config.yaml
n_kv_head: 3
lr: 0.0104
lr_head: 0.00897
decay_shape: "square"
final_lr_fraction: 0.0
Each number is 200 + 40 x the weight over its row's rms, rounded and kept within 0 to 999. Layers, rows and columns count from 0. The size before them is the row's rms in percent of the matrix's.

# layer 4 MLP down, 96x384, rms 0.0927, rows 0-50, columns 320-383
099,222,249,157,228,227,206,225,207,162,192,117,235,214,218,168,165,114,227,194,161,288,98,245,171,156,189,172,186,203,205,223,245,177,258,193,173,200,170,197,225,196,167,171,222,202,197,177,190,228,198,173,258,159,194,130,240,190,254,231,192,229,178,231,172
108,206,150,94,151,255,178,226,197,210,218,135,186,163,196,141,227,159,200,245,226,181,204,150,188,157,147,204,189,268,214,201,170,198,256,185,191,161,198,188,209,160,297,125,198,217,163,192,182,239,113,208,199,221,185,256,185,190,188,210,218,238,200,174,221
099,260,253,168,245,241,228,275,186,209,236,194,251,236,147,95,197,172,186,271,229,217,118,189,194,178,253,196,138,188,179,221,212,202,218,180,209,218,161,229,201,260,255,276,269,168,204,271,195,177,220,164,244,163,241,94,217,216,260,205,205,213,237,172,235
097,265,224,191,106,271,203,180,196,181,207,226,178,194,185,144,110,255,157,242,165,182,195,107,217,222,283,215,179,216,208,303,158,200,147,175,152,241,207,255,156,114,189,243,240,224,205,349,243,223,229,163,197,229,187,184,186,219,220,213,211,203,163,201,201
094,251,291,200,195,224,173,223,207,253,251,241,115,251,216,252,213,207,218,214,145,214,157,250,246,206,189,212,152,252,202,197,213,228,136,181,149,206,218,178,216,209,149,222,158,179,139,240,235,179,142,176,195,110,208,157,127,197,230,204,194,189,233,168,202
096,207,218,204,217,134,228,224,225,236,183,196,146,215,119,227,188,167,168,214,163,247,299,263,204,219,229,189,216,229,139,147,195,202,219,246,272,161,297,171,252,284,177,178,136,181,216,153,132,167,285,253,164,214,171,181,198,209,198,162,182,191,138,210,154
094,141,189,126,233,232,175,218,220,137,188,154,220,152,187,231,233,219,111,116,231,323,216,182,216,195,290,129,252,199,159,136,162,264,175,160,225,210,188,282,177,186,162,156,185,224,88,209,167,203,98,165,230,118,202,202,227,258,168,222,232,202,310,221,155
103,254,193,191,245,196,181,144,175,172,306,201,284,216,234,159,204,185,219,174,221,218,133,218,122,168,205,180,122,254,170,168,162,211,195,186,221,208,216,154,162,276,188,273,59,203,234,219,202,177,194,205,171,220,210,197,145,143,176,205,286,178,220,212,230
100,205,253,248,188,161,223,214,217,206,193,173,179,175,205,158,207,204,220,134,146,166,233,224,157,184,256,202,306,204,204,165,261,229,239,180,137,209,241,254,162,214,188,135,262,260,280,204,210,183,192,217,232,232,112,225,195,195,202,155,282,138,153,241,177
104,166,178,219,128,183,208,227,203,140,119,172,213,201,191,184,221,263,222,201,251,174,295,247,189,162,217,197,237,173,225,151,206,230,282,193,236,174,194,218,185,185,177,262,182,212,198,252,226,262,142,202,264,192,203,240,293,196,144,175,259,142,177,169,199
104,161,225,220,231,201,134,194,145,149,192,201,194,161,177,226,168,168,250,214,189,236,229,169,227,126,224,187,222,174,171,300,154,168,193,195,193,238,186,92,226,245,190,235,257,201,221,262,173,141,202,200,229,176,197,225,195,193,222,159,236,155,230,200,202
100,137,187,225,84,213,232,218,210,190,178,168,196,209,209,237,315,194,271,248,170,223,228,211,214,220,177,181,222,198,198,183,215,190,265,172,248,188,222,220,250,237,222,130,249,95,171,176,213,180,242,215,189,175,223,284,129,214,198,217,110,242,204,133,181
105,276,178,255,162,205,284,261,199,191,240,202,218,232,217,208,192,240,113,226,237,253,217,200,121,230,153,259,145,227,228,276,202,139,158,211,150,284,237,244,213,197,175,186,257,213,236,233,246,233,103,159,85,255,182,254,241,209,212,248,167,215,185,227,218
096,216,156,220,296,220,225,177,206,256,208,219,234,176,147,200,197,216,73,228,180,154,148,219,121,197,226,160,141,223,247,146,202,159,265,204,149,222,221,221,202,191,209,153,146,47,173,272,256,207,264,228,176,173,242,265,221,206,197,228,177,230,135,254,212
099,142,174,163,190,186,232,137,141,306,216,156,196,134,184,215,256,164,165,160,151,231,199,223,154,228,201,246,175,162,143,179,135,235,135,213,244,267,157,242,213,150,179,193,186,198,229,257,294,219,226,274,168,129,142,214,209,165,176,209,174,204,222,245,149
096,182,161,131,109,192,207,224,155,137,193,231,180,242,178,236,157,205,148,168,207,215,146,150,248,208,153,206,297,170,117,159,174,240,219,216,166,160,177,161,221,204,207,222,209,179,207,239,209,159,135,175,205,202,156,138,165,169,140,197,210,195,190,137,152
103,172,159,182,248,136,166,214,176,209,226,173,203,154,190,241,150,183,220,133,189,242,257,183,194,256,193,206,202,215,209,182,128,242,201,198,167,126,240,194,205,227,192,224,249,258,261,161,186,145,188,224,195,268,245,168,124,162,185,155,250,235,163,209,235
099,172,213,214,188,255,197,159,178,259,182,239,153,181,256,173,218,218,199,214,184,137,188,201,244,176,202,165,225,202,196,217,285,111,266,186,170,191,215,261,199,238,210,233,284,209,202,234,256,188,191,219,198,162,164,183,234,219,248,212,229,253,276,162,151
095,185,253,255,202,233,203,142,159,262,251,207,173,138,79,224,300,215,226,204,230,165,143,219,115,231,330,189,183,211,202,290,242,188,139,147,111,272,127,236,184,198,204,323,206,173,236,187,210,169,165,182,194,271,165,237,224,215,173,189,176,147,228,183,155
102,149,185,206,216,145,185,145,152,186,184,311,204,175,251,244,174,277,210,225,246,175,282,242,223,206,227,204,219,129,176,184,197,162,205,266,195,153,228,181,201,210,196,242,185,207,228,268,197,214,106,249,204,267,207,240,199,222,186,176,228,204,134,242,213
101,198,191,230,256,188,178,189,236,242,236,155,180,233,118,248,181,226,218,158,267,240,228,228,221,191,104,221,248,165,105,160,208,205,202,184,213,182,182,231,235,239,207,215,196,201,236,224,203,222,238,179,198,145,247,179,213,225,127,193,243,173,179,160,227
104,300,251,144,263,224,180,236,197,205,195,155,122,219,269,192,217,233,180,230,149,213,226,207,214,223,156,161,179,202,204,154,215,254,255,186,171,161,191,211,136,210,265,150,215,199,205,205,216,129,196,216,180,203,233,182,186,122,232,208,217,208,237,247,219
089,154,228,192,257,261,238,245,206,230,241,206,178,140,191,191,228,226,162,201,220,167,234,212,134,260,258,217,161,232,203,167,218,166,181,194,203,182,225,223,181,201,203,167,178,162,192,246,223,235,167,232,158,188,255,224,180,249,179,202,206,216,273,175,138
099,134,151,226,220,213,218,197,207,172,214,193,247,170,244,210,200,200,272,172,176,148,220,276,206,168,227,153,187,258,152,237,156,206,183,205,209,166,186,121,176,109,154,213,195,181,194,140,168,167,158,124,211,160,170,220,162,266,196,256,208,169,141,253,215
113,221,250,183,256,222,196,227,261,173,201,343,152,175,254,184,218,192,220,167,215,178,236,185,202,268,275,275,170,216,229,194,204,195,198,182,242,206,226,235,197,272,215,195,223,198,115,189,214,212,300,196,222,192,208,209,189,229,183,203,189,191,167,172,251
109,229,226,136,238,208,194,250,206,151,136,288,252,191,199,146,164,278,138,202,227,208,270,124,158,214,207,207,194,248,141,190,173,255,170,252,162,241,258,228,237,284,157,314,207,172,186,181,219,202,229,310,112,148,148,248,178,193,116,223,192,186,179,203,219
099,275,228,190,233,236,201,181,202,277,207,243,215,253,170,156,190,166,275,161,200,247,133,200,233,177,187,210,190,198,143,166,246,228,172,207,247,161,204,119,183,196,243,184,197,204,183,161,237,151,199,202,221,246,203,205,216,147,170,184,152,210,201,228,178
098,177,175,194,201,206,191,236,223,199,241,153,178,175,239,226,236,196,190,223,229,255,146,139,211,228,213,221,246,194,183,156,199,206,153,200,200,202,151,172,214,141,200,145,179,213,230,132,188,195,38,181,276,149,229,236,181,212,217,218,168,171,170,204,250
097,171,222,128,213,204,221,201,196,215,196,250,135,187,284,176,151,217,181,102,180,230,176,210,162,200,226,275,247,266,152,138,114,226,144,241,234,235,220,181,175,229,143,244,224,230,195,122,214,191,201,186,219,191,200,259,207,160,213,218,235,209,225,227,218
099,187,221,162,294,235,238,168,153,130,251,270,185,203,142,219,153,174,110,198,255,248,145,256,143,156,247,134,249,197,199,182,231,220,182,142,185,213,152,145,144,261,197,175,248,173,239,262,183,156,198,192,259,159,253,211,211,255,217,179,191,165,204,249,199
098,259,220,204,176,289,211,192,193,212,170,227,201,231,249,263,202,182,237,217,208,256,155,249,212,200,249,131,154,232,220,156,212,195,232,290,266,163,191,189,173,173,216,234,220,137,142,240,145,183,151,228,215,209,230,193,267,192,233,238,196,212,220,152,209
086,214,185,266,156,219,220,249,236,190,214,178,189,208,190,190,180,190,188,225,273,253,191,225,179,127,149,165,171,179,215,197,266,240,168,212,180,261,161,199,242,240,195,267,164,294,198,209,200,229,171,159,184,219,318,198,202,182,205,177,213,228,182,236,204
093,176,223,202,171,205,174,183,183,195,222,186,175,201,148,165,208,188,210,247,174,247,149,242,144,173,173,229,179,185,222,265,184,228,212,227,166,225,213,162,213,184,157,230,264,232,240,232,229,227,181,155,294,206,159,264,224,181,206,189,145,202,161,186,203
094,156,171,180,190,215,216,218,258,166,157,169,142,178,263,184,160,176,168,243,152,240,220,223,208,197,177,198,299,223,169,232,205,154,189,269,212,236,113,211,158,262,265,242,186,219,174,280,249,315,167,161,289,165,218,195,177,211,197,217,232,165,175,111,165
107,133,281,259,204,199,146,204,214,210,168,121,164,228,156,177,162,182,215,120,143,188,202,214,173,202,233,196,206,196,93,181,128,173,216,149,226,178,243,223,165,179,212,229,233,187,227,186,203,239,235,107,165,221,251,223,158,180,201,171,199,198,157,171,215
109,233,210,274,212,278,211,204,206,207,168,203,202,166,262,210,168,120,212,236,225,195,123,183,179,162,224,201,118,175,206,169,169,211,167,176,229,226,286,181,181,153,193,141,181,237,196,103,228,240,231,208,206,176,293,177,311,235,206,195,191,208,253,229,105
101,161,193,165,255,141,204,185,196,189,214,157,260,246,242,155,214,239,161,270,252,276,157,185,160,198,218,208,215,203,217,196,250,222,213,204,170,245,235,195,240,199,233,257,189,181,242,183,236,224,109,279,189,160,174,177,239,127,205,187,231,168,183,282,93
099,181,255,190,256,156,234,226,217,224,279,210,191,79,154,257,206,188,220,137,179,173,183,115,187,161,103,191,221,232,178,235,210,128,243,209,175,133,192,206,139,227,119,210,170,212,262,198,177,188,216,196,186,183,305,165,210,209,255,209,289,233,225,186,196
103,201,240,257,161,150,230,164,228,228,171,244,180,230,208,182,214,210,224,186,192,201,176,154,132,170,154,205,228,185,152,170,175,254,194,274,222,210,263,142,228,162,232,265,165,195,157,181,206,121,187,146,201,253,205,207,206,132,184,219,205,185,219,215,207
084,185,221,287,215,155,195,154,166,207,223,257,149,199,234,240,200,223,216,227,178,208,199,234,164,193,268,176,140,190,163,224,175,255,221,203,181,128,164,163,208,233,204,122,310,194,175,231,173,275,276,157,273,233,174,209,179,210,247,198,154,237,195,190,107
100,167,141,193,199,236,220,186,212,174,224,237,145,174,162,232,207,180,189,149,202,215,132,234,161,230,248,190,218,234,225,238,222,207,146,180,126,227,169,249,175,176,136,256,190,215,185,149,175,194,212,213,242,173,200,258,198,213,202,223,131,257,192,159,172
099,219,251,264,195,201,208,146,184,200,193,172,172,257,218,136,243,189,177,244,176,271,157,211,209,126,213,229,157,209,226,240,310,187,224,230,169,188,206,164,227,149,276,257,211,76,289,146,140,200,221,205,240,197,257,134,225,227,204,229,284,211,251,264,185
105,259,135,246,171,255,232,194,253,226,192,232,275,183,239,312,257,217,201,125,125,147,166,220,195,208,164,182,181,224,147,239,255,230,154,237,190,185,178,176,192,162,163,190,181,288,207,156,223,216,206,210,234,149,282,191,189,226,230,189,147,278,160,260,234
091,178,221,181,196,189,179,228,223,163,263,230,202,220,208,238,226,180,166,273,169,209,186,161,220,236,171,164,261,160,170,231,185,249,216,224,184,219,215,253,169,157,274,292,207,220,199,210,239,208,212,169,156,210,228,90,184,161,277,198,260,232,106,285,168
100,198,246,218,216,213,187,183,227,137,158,218,200,204,231,220,184,200,181,238,215,177,139,249,150,154,221,266,162,241,147,198,210,256,179,142,206,206,215,246,200,136,210,280,181,171,232,257,226,202,184,197,178,229,218,144,199,218,142,183,209,223,191,187,135
105,220,243,290,137,171,159,231,205,147,202,201,219,269,156,251,103,278,233,137,123,229,202,162,272,175,136,209,234,188,196,165,202,252,173,179,178,237,164,190,221,161,222,254,203,170,181,128,201,251,215,245,194,127,208,166,198,181,250,231,211,199,189,197,173
103,122,176,234,128,124,197,193,188,170,158,181,216,250,162,212,199,278,181,181,235,199,215,248,110,177,218,231,161,163,259,181,247,204,177,226,264,199,137,198,165,195,215,192,211,180,186,193,212,276,181,205,204,147,188,216,251,221,205,154,308,207,293,243,214
096,105,191,246,204,230,200,174,218,148,200,139,164,65,230,231,261,201,205,191,162,110,190,240,135,214,171,172,254,238,264,102,214,108,206,161,180,246,239,188,152,206,156,177,164,166,172,191,178,234,170,209,161,267,226,223,162,189,207,176,166,206,188,143,244
097,244,194,202,247,218,231,217,198,262,302,191,216,170,133,176,182,213,294,182,229,153,171,217,201,269,185,218,142,211,184,281,226,208,187,200,148,161,238,193,200,181,212,203,225,219,191,208,189,184,287,217,212,141,219,223,152,155,194,145,162,241,233,208,233
102,225,216,200,226,193,203,250,230,214,194,190,261,214,134,165,286,292,138,174,283,244,168,204,255,219,124,205,200,197,231,233,172,93,152,221,144,186,189,176,245,275,245,186,222,151,247,171,223,218,230,192,139,254,133,214,254,178,193,247,258,148,180,189,196
097,213,187,144,238,213,175,215,190,175,207,218,171,207,174,172,225,200,179,147,224,144,192,193,182,189,178,212,216,239,163,162,202,179,273,134,138,133,276,179,222,229,149,113,156,213,241,227,196,194,275,256,233,161,179,177,151,185,215,240,262,208,173,89,221